{
  "n_layer": 15,
  "d_model": 128,
  "n_head": 4,
  "n_kv_head": 4,
  "head_dim": 32,
  "d_mlp": 640,
  "vocab_size": 512,
  "activation": "geglu",
  "norm": "rmsnorm",
  "norm_place": "peri",
  "norm_eps": 1e-05,
  "positions": "rope",
  "rope_base": 8090.0,
  "rope_fraction": 1.0,
  "qk_norm": true,
  "attn_scale": 0.177,
  "bias": "none",
  "tie_embeddings": true,
  "parallel_block": false,
  "extras": ["capped logits"],
  "init": "normal",
  "init_std_qkv": 0.0397,
  "init_std_o": 0.00724,
  "init_std_up": 0.0397,
  "init_std_down": 0.00324,
  "optimizer": "soap_variant",
  "lr": 0.011,
  "beta1": 0.95,
  "beta2": 0.99,
  "weight_decay": 0.081,
  "lr_head": 0.0138,
  "warmup_steps": 46,
  "schedule": "wsd",
  "decay_fraction": 0.766,
  "decay_shape": "linear",
  "final_lr_fraction": 0.05,
  "batch_tokens": 65536,
  "seq_len": 256,
  "doc_mask": true,
  "train_tokens": 130600000,
  "steps": 1993,
  "dataset": "wikipedia_en"
}
Each number is 128 + 32 x the weight over its row's rms, rounded and kept within 0 to 255. Layers, rows and columns count from 0. Numbers have three digits each. The size before them is the row's rms in percent of the matrix's.

# layer 10 MLP gate, 640x128, rms 0.218, rows 511-547, columns 0-127
102:127099087163107216139108160090168091043095129116073121131136124133155143142055136108087127095175144170177140164150165132108181181151129104096156154160116126190094099140124119117158127141149143101185093167128076115123145099132106128090144145132159167142065073086137145114123074138086155115174124133096090131121130187100131166165145152107181117167180074122159099096115180128090108134164
101:093163146126114138155196179085138157188161075141155170080143051133145106111171117129110096109101125094090161149111089137134150068128128122132130179124097119149084162141052163129123128140176160155223115110087111147122100124132061172110153166113160145143127128130141123110159153104082066116132092131165158136159152079118188141167107134141127175160128138140116135115219141170089076148122
096:140108092175076169062141095125112135140088090219134143110118109116156118098126161142128144119139114101127113141123150082133117144086149132000174109146093063150145123098068075156098201149139129169131134155091118061196143103147121128114101112116103118160143128131081095127161145135096129089100142110116092107117174099125194136137119102088179129127091071159134090096162136107094137120154
096:140157133102175146112126107162107192114162112089060156116181120076133133072123139123134068110148112111113150123128122096125152102061121162134039141078080145128078124128090082094110150154124109170159159148179106128178065078159109170143137131137096147106109156130127094082119133134152166106143160113138091139125174152192071125107174111173122157150159123177146159085151177207114115146077
101:104115083130163134087139083156110135124096114103113146189133105109144109112117134130183123099148115098125186156186109121120156111076144143113143115148182116107145177077164142141102083107137083115152197145142156138074141148134102055110093121109142158163073058095126165100124173132093070190166139156137199172098146070174144172117115092156113196145099113174129127096082113144094157158087
091:105073132140027086154119147144122115120175115131171100137136166167141106057143128138139088092120103098153135094045110119145189165082130153129132135168131148171162124113132109190121131079078143113131089110155124140130142105093151157074106114166104082156069121143116138104106137163107141185097104121144083102135117096141170082078101058084158125097135142107204110069122123135114055133135
104:130134143134058070103143137124132143108151124100163079123086133118150131146167153164169118161155143159163079121109203098098103100089098084075099126118157151129147035130098070087120170145161154163135117129164151131146114040118136116133102124100097113171117076131077135157155148125180109225156088130172143166118120146097143088081112166107126171147151141093150094103105127139174177104084
099:081151101150150120084113119098101152128150141112121133167110164080117129089123126183098081143082128087137058055129135071157169140101198151107089108180142066123116112150113058117136144147116129144152105101124170181128127125134126107081142123151094140143108134123130152155120070066128145085141169121170139104134125134170139145141204118090091149082131103171190059098148090126132078150038
100:136137140125135100153113160082157094128181158132134157120085133094007167148093142150148119149182130126178128151106071109150126090096147154143170126105118149096138121070099191164152068126158136094134124119148147109141130118064087077182136158133080090071064105116174127100112108050093156131138160153173103075102101091118108146149138149159073090106158168132097103143156091140122101111121
100:135121186093133132074132094129167162153172108137134113161167215204141138086152206126126135148087112091135148173123119089129141069081140109117103089131149164157077122176095114089138127137078095165127144176131188150080165133149104097128117083116160077120128106169185150192113129066087149104088097107164113071131149131113081101131143092157144100107161067127151092105121149107114133149095
099:091128125109103134028114112141137112151135133104100184148149169157151142159064160162107122142099145201108143180174102102108116143119180061081078111119078099125116141147083158106116209144136113143101171128118223142162159160109151083142125119180078206119109106178192109112120108123121149136145133097142115125141089142135114116138126115131114077114136146149097129115173129191077172120098
109:134085119130118221155086115091096145150066178127138155146098102132202137113138092145140144161118125120132140110162132122070172132164093157118107142160157028125134103149140126191100127095083100081146164123211102143110143166150124076137080148177098129126107145092139141090148065167149114066209119208137134073074138097124106118106136130123149131149130121140153126134148134118158152134098
095:111152154152088065109125202203110159106170112183094165099089138132158165112116077133138120117117133134144127125101153131187131140139093141059145110128155114146117122120152127131095158158120113140120153192098137193171170149085148129134120065135105113137157068091092145132087068120141116198142155089169111145124078152151085109093090157098186071097157114111116117102109149173071065082155
106:158109206122155137166147168130176139155188101102106124153148098177185132091186160111096088108105136084142130158109121097130095125113142140060162134093196098119111095139154050090146077121157124088151130085101117190138133168111101092091121080142109123078131107111198145150142157127133081094091150124086120165113160128158115140088181181170090123173107131166174085088116119176127139109155
084:098092197114150153145140117120107120101164174174155116145117175096107136115130076146165102027129090200124076155110136069142125100113143084132197074146118132135151096118160128153089098124085144115161175101073120131158200093150138109118054128151195144122125111153122150173095135160141103141102166178145129141128178178179117097091088142130148118101149134121145154196151093127166128119096
099:124082148086142146183180142126079195148140176183070148143158097132127214133137111137095157157133177131182139163105103122131124198134104147122137102146140114163114124131103107182112143127120141088114091192101127104163137163112080135024110090133156105149144151116147213148129117098135109115185158168133121084127138119156119097057159109160155115110110116120161108084145119108063118182156
101:078091136112124116030123129118189128159125215161116093119126143155125154186136148106109059129125168124100122117107172129125120115103206105091175133063136079114076130162162163130187105104124136161149050153133123157145141088123093105156112103131144088109077172104215191084140142126106091146147149135139125121146158134124081092149121162092105096098135147138157113159169161133143152170121
090:171086116161163115150125139120166136082135147092157103118184151137186102195084142166115129190105109139056130116095102208102156103144107152049098088100119159139122084100153132101190081116152140144157189156159136111158095142098120085101170103130097179098082138154173081160204134174083129136145134080155190105135089126139127108113155092088155112119131098117162097142110135137143147160119
100:153099147131143125146110105144164147117130156157136182090077121152177193088164103145117165118127106131110144120105141147140114096109106133089174110081138117144141119146162120140163176205126201127188160145125113135209181167084125120161094125091103123096067163191089137149097068224093149119121142073088150096107112096179108129158103164106064127145149141129163087141173134085141141113141
092:104112147181134104095051121119102175124121092076076101103147136107158166154133179132110079111066127113147127122151111087193148105141160108143123158094186087138118134125170127141127142123147135109070103082144131139095158141129146102127110150169125094120141096101115140108179114139107169134170130158120169228093100170160050183085134143131075147215111149063164111118145119069162152116133
095:107097173083100089114119137141167165123170136087114135096138130138101106137234104085128200112133128078149117142127133160153150135087111131101169164108137162205106085097173171106123112142142140139110143160161056106097110101086121133053181137173129125175121130104156133106121110108163103130103066092119070116113085149110154197144119188051150106096147077106158159144102129103120137103147
106:168104234172102126124188141084098147105115163068183222148122103137122113106129128148149160149112071122058109142127097112119167059159092096144160109142119070116141123136098094101146150100138141153145077108151127159087160097131097159088077146119128123104141168144122167149170103087133040173073177116138171096140160136158152117166149154105142123125132134141114113158158161103081161136140
103:081144157143065140179154097132081121036182104150088156118115046155145168199178076151127148169133166083179194116123151099150068176112120121097122166157125106152137069079157099093061125139127151121128138150115125098107133100105118160132106104161135092138148152089148138151151065186130129134100115110117097099119132183126082128164147180145119120114133123138145119096184110089082116116145
094:206087118129107122122133133139126149095082132162140152137160170110122145155100133121117166162102155123086163067156115102108144075182090091128086106123108121120181112188164141137135011165104141170135092114107125096210130141150157170129173112081166157127156094091150170078133112053127130117145126107108124089144106130113187127117143131083061148161137137142131056130150065114140167114139
099:125149151153100148116042110147137105107119108092153109163162102174089142134196084156152095100135190109157168141100111138142117117118135132040157145093138176101115130140165145133134107154118114093123166123121137155086049057097090042155159184129103188106141147115079129183154148090126096127093085152132117117158121111090086165087182173141169166087190114119104130154138141121108133098136
098:178154153119133140198031171190147125165123120119142120142141138077125148187145121169149165166149137123123132123129129174144092073095101111141154138097125114101090101122154175154117174201142122056131141090093112072104126112109107111166098130108124179084166105145130164117167092145120139145043136112134112093145122095151049117153125125140083166144132113152116183193134073134077165131082
097:161141156182115080113118119099085121092073140154149125167103143123159144183156089119111100117130125150106161206179088097085203147140088113151144100137119088052022145109158163169095149112105131103105163086109045083154124116091137161134077140121138097090127145113185116162107103147117130138131094167073169101139144114059099096103130142168165167150110165153122141112168125145124134123120
092:107112119168123163113143089128159124056110130128125152150181160103173121082159089134150144143083112159104179070126116133088110165122091161124124091094103120128084087065161134137109179104084133131101129125158108067139186128107220111061184161089128099106073107127186208146142143112109111129134118092135151035111097129143099131111100128139143117116133115146097093110179059111136086143137
103:101117108108101150045082080145102092118127154154106095146156118087167132119079138089120171141075118120086125149112156088133144138190148079145094115052143109119188122146188098155153132076125139145123084100134107120131113096129139132097094136152211172064088089151157134133098180092127139163202143124159143115105146139176101143159123147156157116157190114180125200106102135076114122152079
103:131143140099100153103141045129178105125120160092129097135155166130127197097166127123107130147096127148184130085125119097126144134108152134204147168121123106095096169131167121086162096106153107113142053207136159174153091143068069134142154125152061129149132134161147198110169123105140158108106148128140160084129116109120090143147130186136114204111170157149115135080184120139072089198126
093:149123121101138175152150139126183190151164112116082183086152109106089072051116136090148086108091135160113152120169095119072164168145181091157125183106160122143153162115126121145032133145130091108127113166137076124102117109139083104209076124122121087110147142125116121108095142054074126130130128110095097104122125120151122136137144144090163147129106164118125121162163089102046096063174
113:147104125178060171169125143099101150194095167114102035097133088163112132163117179116127109154104137142096130144111122169117089121150175156106126145096089081161048146116134119145122188107053097146075133135131169113124115083099125113106105118077081087150101101138151104153123102131142113187110118122084149124136093096145126089210140164102159135115186190102184137113117096116115176101107
114:150141153143107124096078127103138111093146129142113122157109114131145109201095142164166115159192148126183111150172103112117094135118111125125135111108131102138091103136134027116110095100122129155097141119091142160093157073108183156157114166123096203083121097167136084093158121112098154152175098064149148129132139180106119186200113107187097154146132226128101122108108149136112120053185
102:121174164135069090088128075122142129136133134101062080136174135114120111103135114150091148051133119135110115177149141118074119117050148077147134143144129114156183192163042162139107128093113137156120110093158106189139147138152110130170187109180120099178148132095146125187152118174150156156138151111157122135115099158109090117127125092130102132200179095091124149109097097172123092131044
094:131161110121119097161118110135110118119119135133108068107176152139132116133160065116130116159139123103246141113102123109114168133168109154139126170110100074135149106116171105113130143124080111159100096177225111159097120103126169108084111142125065096143123131174137060099119164103144103136173169087117136125138115093096117152130103151123154108227135120090133188063130165127074112088058
099:147125133130144173088151119125120116113157119151141102103172150159116155136115160143072151108106116122129145113147094107152147086137139123065071105011143181115145136094169188085112091123183099110171119131142165130075133099077114125163128152121132078138120147096138063156120108116083101087105188137097143086153096090196125133107114159116099144107147088205157193178131107115051117115092
111:057135102137056091078134124127144107144128158071127177139148157119103182099103135104143146098124122081100118109132058092128089127141091095114073139189099124208134155155155195120179079123090106142120170194123181085152099051144101122100173056131135128126111176118145160115146138139190088131119102097136122124138137124136185133131104129110099118138102095111137106130159110177110106094056
# layer 10 MLP up, 640x128, rms 0.219, rows 511-546, columns 0-127
105:135194130108145101101153148162112146113107108092137146125090151109183151064102084113105081113117148091124093135116099213146139104140110054132127101155114105045136165132091223167128096124143083081121108141109133145182117089146090150167057117185068107101127146160111081081114122134124121144125091154138159111147160149141164078097159117143121141169119125152136054176084092133146129141170
111:057135130172098139173137149121169149061176096068119093075132176188144119135171093131120123134147139124179113168170125148070191124157128153120124154160128115064133088141105125101122172110130121140103127122208093187138179182189174148120108139107162160088133134183147125142157157133128087150149118144129100122168179136097060118172173110126183105190124146143122148133161132168105160164119
101:112132142128130119145059121054039118060139139165109136163118127124141161142135110094114106147151143155159145169125171133202124147108149146123116107068101138122161118100124111161062110174130022134185142112085159047094107114090136186141179139110141143087118134122118087158085152121137153125124150112083138116105112170120144124134141111167120194116113138127101113070096149097187074138077
092:150116089127122086164114181127134121080073097140103096127118150127176095169110144147138199153127193162128103174120135199131137145127078059086134076100148147178153150076105125177151102110130123154106081114103118152097161107125145159106101179136111174143124095102111165193097123132154135117120096091140175096144163097115204136142094136117147070172075152139148093214133098085107092156106
107:069127070159096096047126154168087139104148189082126134101111146073108136172056091127123133130121145117113137120169167106112142136100087114141144093140167131128153111136184095097133131080096112109155105164119125178110116107138112088083151099113159140135145174158111166130170140114154120141126137129193114085045212124125100101146127148189105053113102105147093055139121123176130178167159
098:132163168096108110140135143162161146143111159164084169155117178111116082172123201171125081150183150133129130136193148228146152124152091136192149134122151148160086090127139143111136060131102125141138153170116127123147128165108117149127058122112164190080174169115109103114175096060122138106157135107134169200100102173153093149117138126157126105163200058142113126170098123136120144123142
093:117125146098111142152105176104108185149129106111077147129148126102115115128097097120091114108102117161131125130163045125164150122109142139152167076149133186121140200053156179146140061106074136184139105132099122146150123189100146188137183133124101130165100152108184103049067109105099114087129142126058126155101177164115174191163142058142115154133141137149103146106159143120144115146171
100:124141058098178116102104112108099087127110164114058156074138155119113141153183160155057124076169104117067119128098130104134120156145115125131134135150060184155143144136119141071121112151139198130128130145136135173121037115175116122155083174080149102134102156101184102161081089138085161037133113089057082097116138133123170126104146125147112083121135119092103095136148119139137121161153
101:124117123132087193122059114165104134086168081124097152093129176137068111165066136152153112185131200183163127131184105109121137157117115139105058130128167106128095147119095142146106130140139107108142127134122106159192124128135099114144193096090098143133059141149157105171127151124153150080071137006128116158143130109059103118120087157075132119146125108143139101176153128148138132146177
087:141132125082143151096083099084168128128118129109158050091121097182087108134127161108162156123143092037119085088090124182107154166158123077110119119144196119174065111154145140142112117141112105164106157157142146133094128139157067160114091090075151043111127127123166100165094125111149137138135102074093127125062145157169143152190160100119136117117167052142146095137138132090143106185110
108:078203104137157095127124168133094200062158153118192155153098139182128137103072166189145103113109150132118136130184133149083107127090134075114146126110137114095139138158160135148201152149169174112111154118159065102121132109117090096136080103107176145109184112130120071087171182138103146144137116183097116126138068144133126069089110169113153113104171129120152199131141116137077152137166
105:124142125157107157178135156128140152101077165141135160139130122131119129137128122136184135087090152092133051157165158082172129133148125126139176123147128179105108074122155073139093144104123136126138149093171133113124118211114135137171127114108104093117084094155177125107109095111144120081080091110123107129080143156147115040071075138177137230117148160185138199123064166125130068138140
094:172142113079137069130128155136063105117083160121074124094124184131108191188107172117118106125105132101172101081116182183100124136073108099117133167107109125162123112104135145099084131182107088136140103079152116192152116046166187118181116133110157136100097157172104143153168088118120141090134133119086078165143172089080109146098127109147188154126130150169170115103166131152156149185103
105:126114139098120156152196150125120176221121107112128114136169129132174126142100142112107167100120111127130070114083144078173120136167149145078113173116184122086142085114158067162138098106141149152103161162108147143136129148104092103105110099120143128036105179169128065163110124181077122120047137101121071143135114125151146070141145090143072081122139127113155087096144127145177159053151
085:090047148086121139138087140175129166097211138156108117130093123105131124144160127207145094103106155130139053170120133127128124132092081051184079128155081102126111104089125100127158117113115132117155171106170102184126079094193153147118134138146108137146150154065154110135143154113110185164113080162152096130132134135156126080129115121082092115103156146066105169116170135132208164096097
097:125145124111159132123113076137109168146127138158092047145167082141197094124185122157127068149091075120104138144169104127097097142157173131075136195116142129128145065105107104176160163140104099081098179105114170098129110118072158142132112045087128098126126121095141070074140117129096153111130092159138097116103187139079106079112085115140103147158094155112138112135116171103154194164186
102:141135126143152100082120138080127081146160098202152050100131116131122190155079189138053159151099141108114115175158117209104120132151101128131137076102116149169108143156172132109143143147128122131144161141123124106138147163081099122120171165145182138158140120144198138140072189142114104159075088153114118153104108093116153101117149152087132099126131122108174121148152102154195124013151
091:090185161159127160134060075140150138145166128108104165104094103122143171096135095129129134131089124107129093108118171089187114066165159162168109159113099097195111130135115105113156137114125117132176134078112190121130192214127169110137064124123144169126167051106161180109082174124169111055153141110135081112143172127119121155159091131167118150165128113092114114083091128150098108088159
106:143187159156139137141091047099136092192184109217092083164193093097122123123165158108204140104158097169138142129143100150183155129157114182132161113182095139152156148146115118126134148145110181159086119158069119130088122121130063138150156107117157134112118144083130113153103138134147147179162129151085156160079135118151113128071145085100112063098127141169190135095133142143094144157167
100:082089109132155080086109116103077107014161152138145118148074123114067128127103142078093144150099133126150117125122131144139082041153149105117097147143155108134102106159092094139139157112094114164161208122090146116099134140097075148096151116146137106129136127151119131144113088125150150194130131098136077091172127179178088194158141087103166063145126142112126046146093131118132188148116
099:139121186049133175121098107133148174129141114146054077132130097142137152135113219092147190121142136115100087130128122171175135158099160148114157139103145109156142148129142128094136113167156127057123139127126097140083134118133170125099156120165140185140055110177099159111087135154148041108147124059060119097121157140199190144096116144088162115179124110116100085136096119150115089137141
099:171103124163113082165131157095095176085120181086213130100120103134134106159157091129161059117163144117081140136113150119104143093127121097157128114191155131177191086157165117143231148136057116114103160110090136120063108130091109143082160169089161118148153126116113141146140092097122088149152088127127084080174103113133143140192130144173167133136139111157114098143160149151121192132171
104:149084168150144114131090159145144130102147136151133095181105104111100145105154112072105207139131134094070149103158075126145127126169092108071127052126124115147150136128101070098124179167096135134095159090160203185144149124139131168129098131128115110133131128106090153199105130163140137132115136104117139048042135129117177089141140127106163095093174163099186137094115130138185066095075
095:115199135166142129077076090108120073161155104066069118097129175135172105103165135159142101084158195161133151138146161100140119130095184152087156121139178089172141191134166132121174153126138114088087156098132168188109140123134143130156123141143128127108157126160102154174059127080088195163076177131145176112090152122137140115140105125161144154159195108148114172185137176088134128138130
103:141145158132158146093102082102149097140065108154077158092109143157083108138062064108166127124131098144168091090112122165131118104122120132174173120134154060114158160088089142104067119161123170108134086118175170100115084109080130145135051096137116083152095164138154119095128154127145129139126197089186163177142073073131102193127128100098107033109115152110123108153146154155116107134124
097:147148202214121131169132207119139101087133110154101153108078109125160154109104139127157126099121096155194116116126086143133133156120075119135096150163128143147153117142207147121162151166111110166165118083082130104160144122146125146105141127107103106132127114071129044116109195072115129170083075126077131134080083135099133121047145150164082159141179169092096132114112105180152101145100
108:077158111127126102145140076122149138150093153116128078112070115084130112133103150149164166102117187160089172066133115124115233081129113128203140106103087180156080150143135154160130090096080178176109078128141178162196112164126169112083123116085180121129153130149129161173106129120109097171097128122083104118129201101093156140139114089155131123139086099158149083129165132145139080126105
094:135132115223160150104076168124121188103135137126153160174166152176122115122154133108108110126131124079064127152109145068132189149131124107147121143165128092157159140089174129144181117165052098084099122128184118121154139113149185206113139119165091078105130114187110119099105164123133098138117095171123146121150139123148133078121118090122069109122141213173070063116155155104157156147112
094:141104108155167113112177124137107155088115182141178177125086139117092099158122062172155115133126150142167158154136100175142197127172103200140151133098138129123111127180078131102072149119133137117172082086106149078059138092130143164128153125187126155109145158088087082092174122180136043156090129165127206146114180090142142140145144077147143103122146083137151095119182135139133148102117
091:142083133147111114179116150114074085102193087122148168148150094169129101096136174115158113116120172149062118202143138133091202108123100134141096148172143171105093153131140126122107085142175095066167088124133071105165095171123174078149157083091181149132120115103164119171070091114111124125161144207063108113141136104144142114102110123136194150108184102142157135141155153106118100081127
097:081141164180149170181105135118122172096131116099128130155107143170173144121133212121175103148128140140142143182126089140143086133121096154161140168122153099102114078163147134116095162164238119156139113126199127089126172125148183103116084129124121125125121059071080110089112111179119124131165092111152133135147135112130103067115124197109153099042113130138094180129077148081094116141125
100:108119135151107144110094161115092101142118143175085115155095161112163136121150150144123087079123109080207097113144091125124176131171178123073115182095175131133114120130149124100202165178141069111142131095119162109101112118023173105136120115087145212092132118150119096077121159141160097096043149157145084101143176159183128125131139124107092081149148149131126150091082135111121133166093
099:090158087106128104119120121094167090131124125159159190085130136117127081172136125096124136102130233070127091137135083109132201131103044150071132172097108161115156107156110093125067136084105130167150154095150139105130149128093086085116181171117065117116171197092149097094094138118149160152083114072162112158107160067112092150171089118108120135126082149119148118151109156121113140098129
099:147056166115083128083105128100134086122174134112142113151106145098130103127147104188129105158191160109132133122146103141158141133156148152124163098128103143091163067130131119196103165110078102140108105175170152138160138110069105163126160120134172134174097108180098143141090143114182112112105108061150168079113148088147109142181220143119143173062149136141159116076100203085186111152121
092:149077101165150076137158163141156127091125106126142157133095137142119098102094123153125077114117119167034131139140093155145101153132118100185149163141150143066114134170087144129106171142159122119124176126108132128144120217121118149166126165131168169137158095141112181120164097109163151163141107178171150114153133117106083104082236124134196125102128137110123142160145103131171182224180
101:100101167155126158150200126137103112085133081135116074113155196098120114113096125174128116110143175084114105149084114172115120149154124133192193109169154123215177111163123143132160098103073187069144126135082126133094098091152111102094156132152094148026132114100095134115135116096162102146073112108111151147172134213163116086121150137100168119106138151126113120112141133102173082160144
# layer 10 MLP down (transposed), 640x128, rms 0.178, rows 511-546, columns 0-127
100:130076091135128125096106060160186150145108077181151152157068122127136124110155188162125165147067144182188168183102109131108100158157152135149140136087109130146134111170135099121060072076133089122118149121158126112081127167144143145107133071058117119126057130158070134165194156129114111115099144121123098134072146125138080154159182140081121100138128138121145140068107105139181157179128
110:075115112111101158181133131131176081101085143136117164110144086100123049147139209084156138114101104096139119156100061100110146118098099180101086163126150109199124135154106154122168152116169128117209101132149131115125162104142067118162151140096069100082203149033110160102129105143157137150093145138139143138105119162128096149179136151141104137098052120154108098119135133126121135190145
102:126150137178128155088116133107173101069144111087120119213173117130142106146045106114140105096079099142145091139102139111129114115128104105131136120161118124153114108189099193153092145164065122172105155134125179126140097153084174129091098104137149072111113135107142087144144101168103170124147127111117103110118124125141055188152205152104136109128023186106131128111087132093103145202123
094:095148153133186118102186171120127126161205126134134087144101136166129123104112132080152110119126096122118148107126056119150058111134154112178129147118093128144128147060164103151106090120180157191183116121138108146143081168129063122171108141142105136161160133153164159102160108124114083149129140156103076109067153149168107106108142130113073112065189078159126133035174165164087151150143
103:141110120140170111133130094079123126152166137081116120088110112170174151137087120142110143141179144179137147133138133121143092137140204161097083132137088143163136127068087090129115188138112137051101130110099128139125152144117166222121094112124197087124173143148188187132206185117158146047127151121095081123160065110082182153090121127117106136162104134101151144098086110133093128127128
092:096061139126182114162129151146098108114183154105124063104152124143109140089107100101152123114083129145109172110123179102131148140155174086090132163107093143138101084079118134130080115148129118185129109114169116085130109107143124072120139076129205142099103140157197161109132189175067105121128138132086131034134171106109174138177115158091179098115102058120140141110195130181115127149115
090:167126135123101086150106144148161108147100154090168091104086116128183093149159134109137135143144108132195141161118208068105134119180153174101102134136144126147113046130140089111144131146123183088132100098092114151124101108126163038162101119146108140112104110180109051093167131091159131144142129147179125112123118181081082056108111135129098145125122193157187102173080185146163122091138
098:128102114113028114103172156085109151156138129115140174105133114139091119131149110174135095127140105052126136088130156136111112129139145105148132131150137087068158164154140118071160138125108179061156128124127161089130127131150099153131129115205125183163117135141047167111094185088179101162090110129128170110152162121195139112162129121109140177156154148127182123196151141084082147042155
106:126097180131142136150133172188155096121071082065164133134157137122154113171098168134128124128123187127101187101148163084120100147114139060137139127139138103064120091122087117180128150216145122065106183128131132173156176124108146200089086169167144173147121136141050165143122111134169123159117124099207142128156135137097109124133098095126113194136109130149132097125106128143184126077164
099:146150075181129122121071137142117114157097169122197130130062125101153139141099057098118110149120119129130126137141127123076114143153094110127192127151092112085099140045128168111145104099160182092164119050153093145132125128147156144157143138149077124130125136113125191102162116123128086133145110185089113097070148124102104098127060190133094132177119185149090141134108083195170113050148
106:089146151105091157156131133087117129148097167124160152105124091125116086178133138096089138155128140141091095228153128141153151087099047157100181112113048173098079144150107086154069072133127158105143196056128120152124074182158146136086092144148114111152128119131141121119111150111180079112105155114112160131079126102142113142114119119128109141135143156171111130121098218091177091147077
106:170095171110136058129160071143165104155094148161150123092113133092126133118075125138120165095133166119113116170122130115121097111206085146104131199122120108149103150094100174096160103175153164136078115133128133071123132084162140099140128103129108148078097183078089175097110127137162136117102115121158125044103104106140125103125081179136155072231124098111171150057111141130106113171098
100:160141124145176129098118042141137074135134133132132146166116118152137098114177147110120146181124113126128145196144047105164129145142087091146130086104120096164138195132105141155089109116211096117102149114156130090183153142132130115114093060168149135084116115134069158152124146115085166140185145137156131200142118160078113189122187152180134067067150134140104153113121169168152124090095
103:142109076190128122104098110156080140129137179119089112136086168101126121125124113144136222137092126095094140170106115121116140066133104162163139159177090113137171176181110174090092134126075127146076149100134154094127112114184143158162141084129134140150203143104072126177114133127093170153130186091092100113141139143134138160140065114146167095149165139085111165083204146069080132134097
089:121126139089094138117173113215144110146132147128092119164181106182158104141140163121091116115155139128159119126133073184163178107106140095164100163162109168130142075162123098118127132158115117103071141137153188154071052098154112090049098029147096124151133131203157116151118186152104096141112092143118151133142141114141108112123084133185104118119141117121127126126041132126134149187165
102:097114115168142142155193155116121161145130134146188136164151103127086169139059110042122156123161146159143138112109103103203114110112076122166142090094145164138110182073146082161099153188149164131134130212167115110136158102133114113067119129159149187096073120203135179205136104111073117166153117113175137136140128147122114143122125108139165083132093165101132116068104112104122133147137
108:048069128127132145204092089125141145124097157107129175108106129061144091154104106111103145094086090112093137126170149097112137092108141083117074155115125012100142120155139133152145158080147124143081127087164168162183123068116129107107125167124109102063133111078093127131102159152127127120151166191165146150153166114182154106115173148130091103169120119143173113132188150144139123178093
087:147128124213113077109200169202117141100169121099122066142166120177156110181124165155125112115115075128051102116117106066090080167145122144066109119129109085153123115067123084159125123154175120129107103131178108122092110128142107135099153165141090096077109148176145187121120182158077138164143119158123105112114087169145127135147156129052143120105158115154110085124131128068164147155127
107:112101155110069121147175148107109147153039086192110108176158096175108080171141157118136172134082176080120130099135152107078135119078115098145095158147138112193141124129130122132140127084085156148100123156130173092120136121144094115100065157148072128128142139150184218115133123149105153100106114095143093201147131177130099175139111114111094172111147158150075130062181128116088113165148
099:168116111111050193125194113105160104167103144098077134086146122081164176085163151146129096127146128112136156114159145158068134170129087136128142111183111156120150136056116135156163162167124074154086078089126050130149076161175172132122102121114107126134156087141154094120104141125102105089147121137125084119155122075077123078172094118156098139113141107081059149134120044133111135089124
093:142134129104169156150162130088118146143090145107142095151135114086126098091115153175102106105158165114078120105110135143114106163198210126145135180160101095060162165108114144157137100154158158112142070091118147084142158150159150090112124164090144166153179125125164144107111109121133088107138158177121194220152107176067116130136073111201094088148102125135088136131176072115107106183094
100:138151096098109191111129069089187159132147136122098039125142090174108147132184168116096120109109182057162140160097130159109103181153201149146105181147140083128138148116106087133085166137119164159099116132050110107069116141142125147115081225060146137116111146133077157154138152153121188099125130161153151179088152124091140125129117144149158133162133165120134125107144101134132166152105
106:080126085171084129056157143108154105189092137157144140122120187156144153101073141169118129165133192127133144098078094154134181052152162139127137093148144108129065151108160163168155127115117102151130179131175123140075111168207144172138118105063114137072088108112107109129061123129181129102140093150113147138202081145130123135101135076096160124096145146144110154107128175139171174136141
096:107086122098120087131141135161111137107138153159145201124092069103107164115158113101190112167078112149154088149085130119127097095116093127092086148148150147107169118113071128101116169126132085083144043138066096052200112173108095156117128119098153185130136109163103175109146160103127146102163143115175099147165110137113189081090117098149124108099090122117163175128185155177128083086100
100:128071106100148152203121162171126157144143128136116120167175136170138166072145216117111165147149108183100138149097158154050159156142117176118118157101091136113106091141176086145123108058101166133090173160105072149173062078142082129142126106118117090085124103131143137146119099152088127177160149187097102073097194103136085129119098132145116119121107160134109110082092146099137081139111
093:090135091128102126134124041158101132180131134131094119177192144116124186128135137119091171115133133064079112112135102112116094154128181103136142119151141123111074197122142143089107121067147149084088102167102159146192126174133081139133128147140090182146141098161134135153163118166165128133224144127110060191090168121111136099197178097112151105172109126121157130114109120082096127171163
108:147151147101183195157122189153071163092177145121124120106133117112097167100128100166108135096145145134107114073111157188176077111192128147163074160163092089116134179163130126154111075146183125141211148186152107149142073126169106118138121162138145140202083121108100068112161107128131159130141166083147095173138202126159109128124134143150096127122153109130098110162181107143150180143139
091:145129149181121137143137101189165088065126115117101140070178095172219139183172182141138130071118113139141093152066094106125153115158201141051100125089150156112105189069125128113118116144140147114105134118123099110065088147147153082135173164118170136129141141118154134146126099109176077129124139134190147120166150193150136137111117066107155138136157093107167109140108164152095173091119
097:150101170099130073103086100112165142128118140143072134068148120167128164083065161117158144119158148091070076154118121127127129128060146151147046096118152141114059110109137119143112124119151102188101118176161149192118064225097080112133059190116086122148084092130056122141157152116142134088158120128134123139124091129111121152114098108070099140167094120112107114126120128129146156108170
100:119098098122113091106065127138095114115111203106123171126163132126148198205097137124114150123123149077151233118163089129112114146094139147124116165084154141115103124168142121154101103146074130163128045116127101124113117135106134136153105161133085166104127096151148172079155113146156201114117122144163153152111163125112098128135041188104068081144160150160146149091083120145092058145132
096:109090082118124097168165074080095147203153098150138147106160137109087146106097126191145137130145137112077088091133107125129113151156115117137154110104134143116185126065153133132147135095094173187161182161100150186135084079100056153076152098151166118143116150113099201192094073102167153105113132108130111119076166096120109124101120130141112134126170169147197118116216099118134147108115
102:137126216120134190114184145103116125132075115076114121176146073113152124124154178139111155123134129153112095152083156106172121035193144128138099100104113153120198093136107131116086136177111171047083114148148101123096139099144105182172140116126122131163144217146110132137132141132110126157130195040146104104146148164118161152136119085116096141134101142123142152160086124079137118176102
101:159156154111139078115107135098096148096158143101154092124188137193118098169080177095130077125079127081134130195166173088134148113108119121151148107119102064075141073100126117085106149157129190144055088137152122213093122133132156162162100139122143138159122124129122127106164105117124133122190116100088198095153104137102093122164089136178156133153130180098100192112095137114206140131127
099:087139133122143145126096136131157132148089096175159152122144135088210119086128155136185105145116104139105086120078160080178119136109100076123093097079125093095109162117119110095170173149148156103192071098132085172111144158147169137144162138135079074162112170082158089153149091170070118090108129161152102140109098138103101061178121116036128094117159143126152154210096139120128120137158
098:087108132113123115103114111120134138119171175100151121102129124155129140070129030109140151152182140153181130110136094096179143132140125175112132166078074098159077140110169121143108169198053103095123115185215131175124129098088137169137160165120148130108075133119147093110101154123121085118142116060115087094152126078162088155149091152123149099147105129110119195118186104086090085101125
100:111172085151106141165033125154139149138185173161120163084176080178110149079100121067087168167132140136136102100152145092123159110143133114144103185121079118104130110120126196091118114125112153107155117196162140125118189112132166117142099188158179131106115144128167133100161154186098131080181094103065151144097080128103150151113082162125096094134184091107141161160123108097098088101130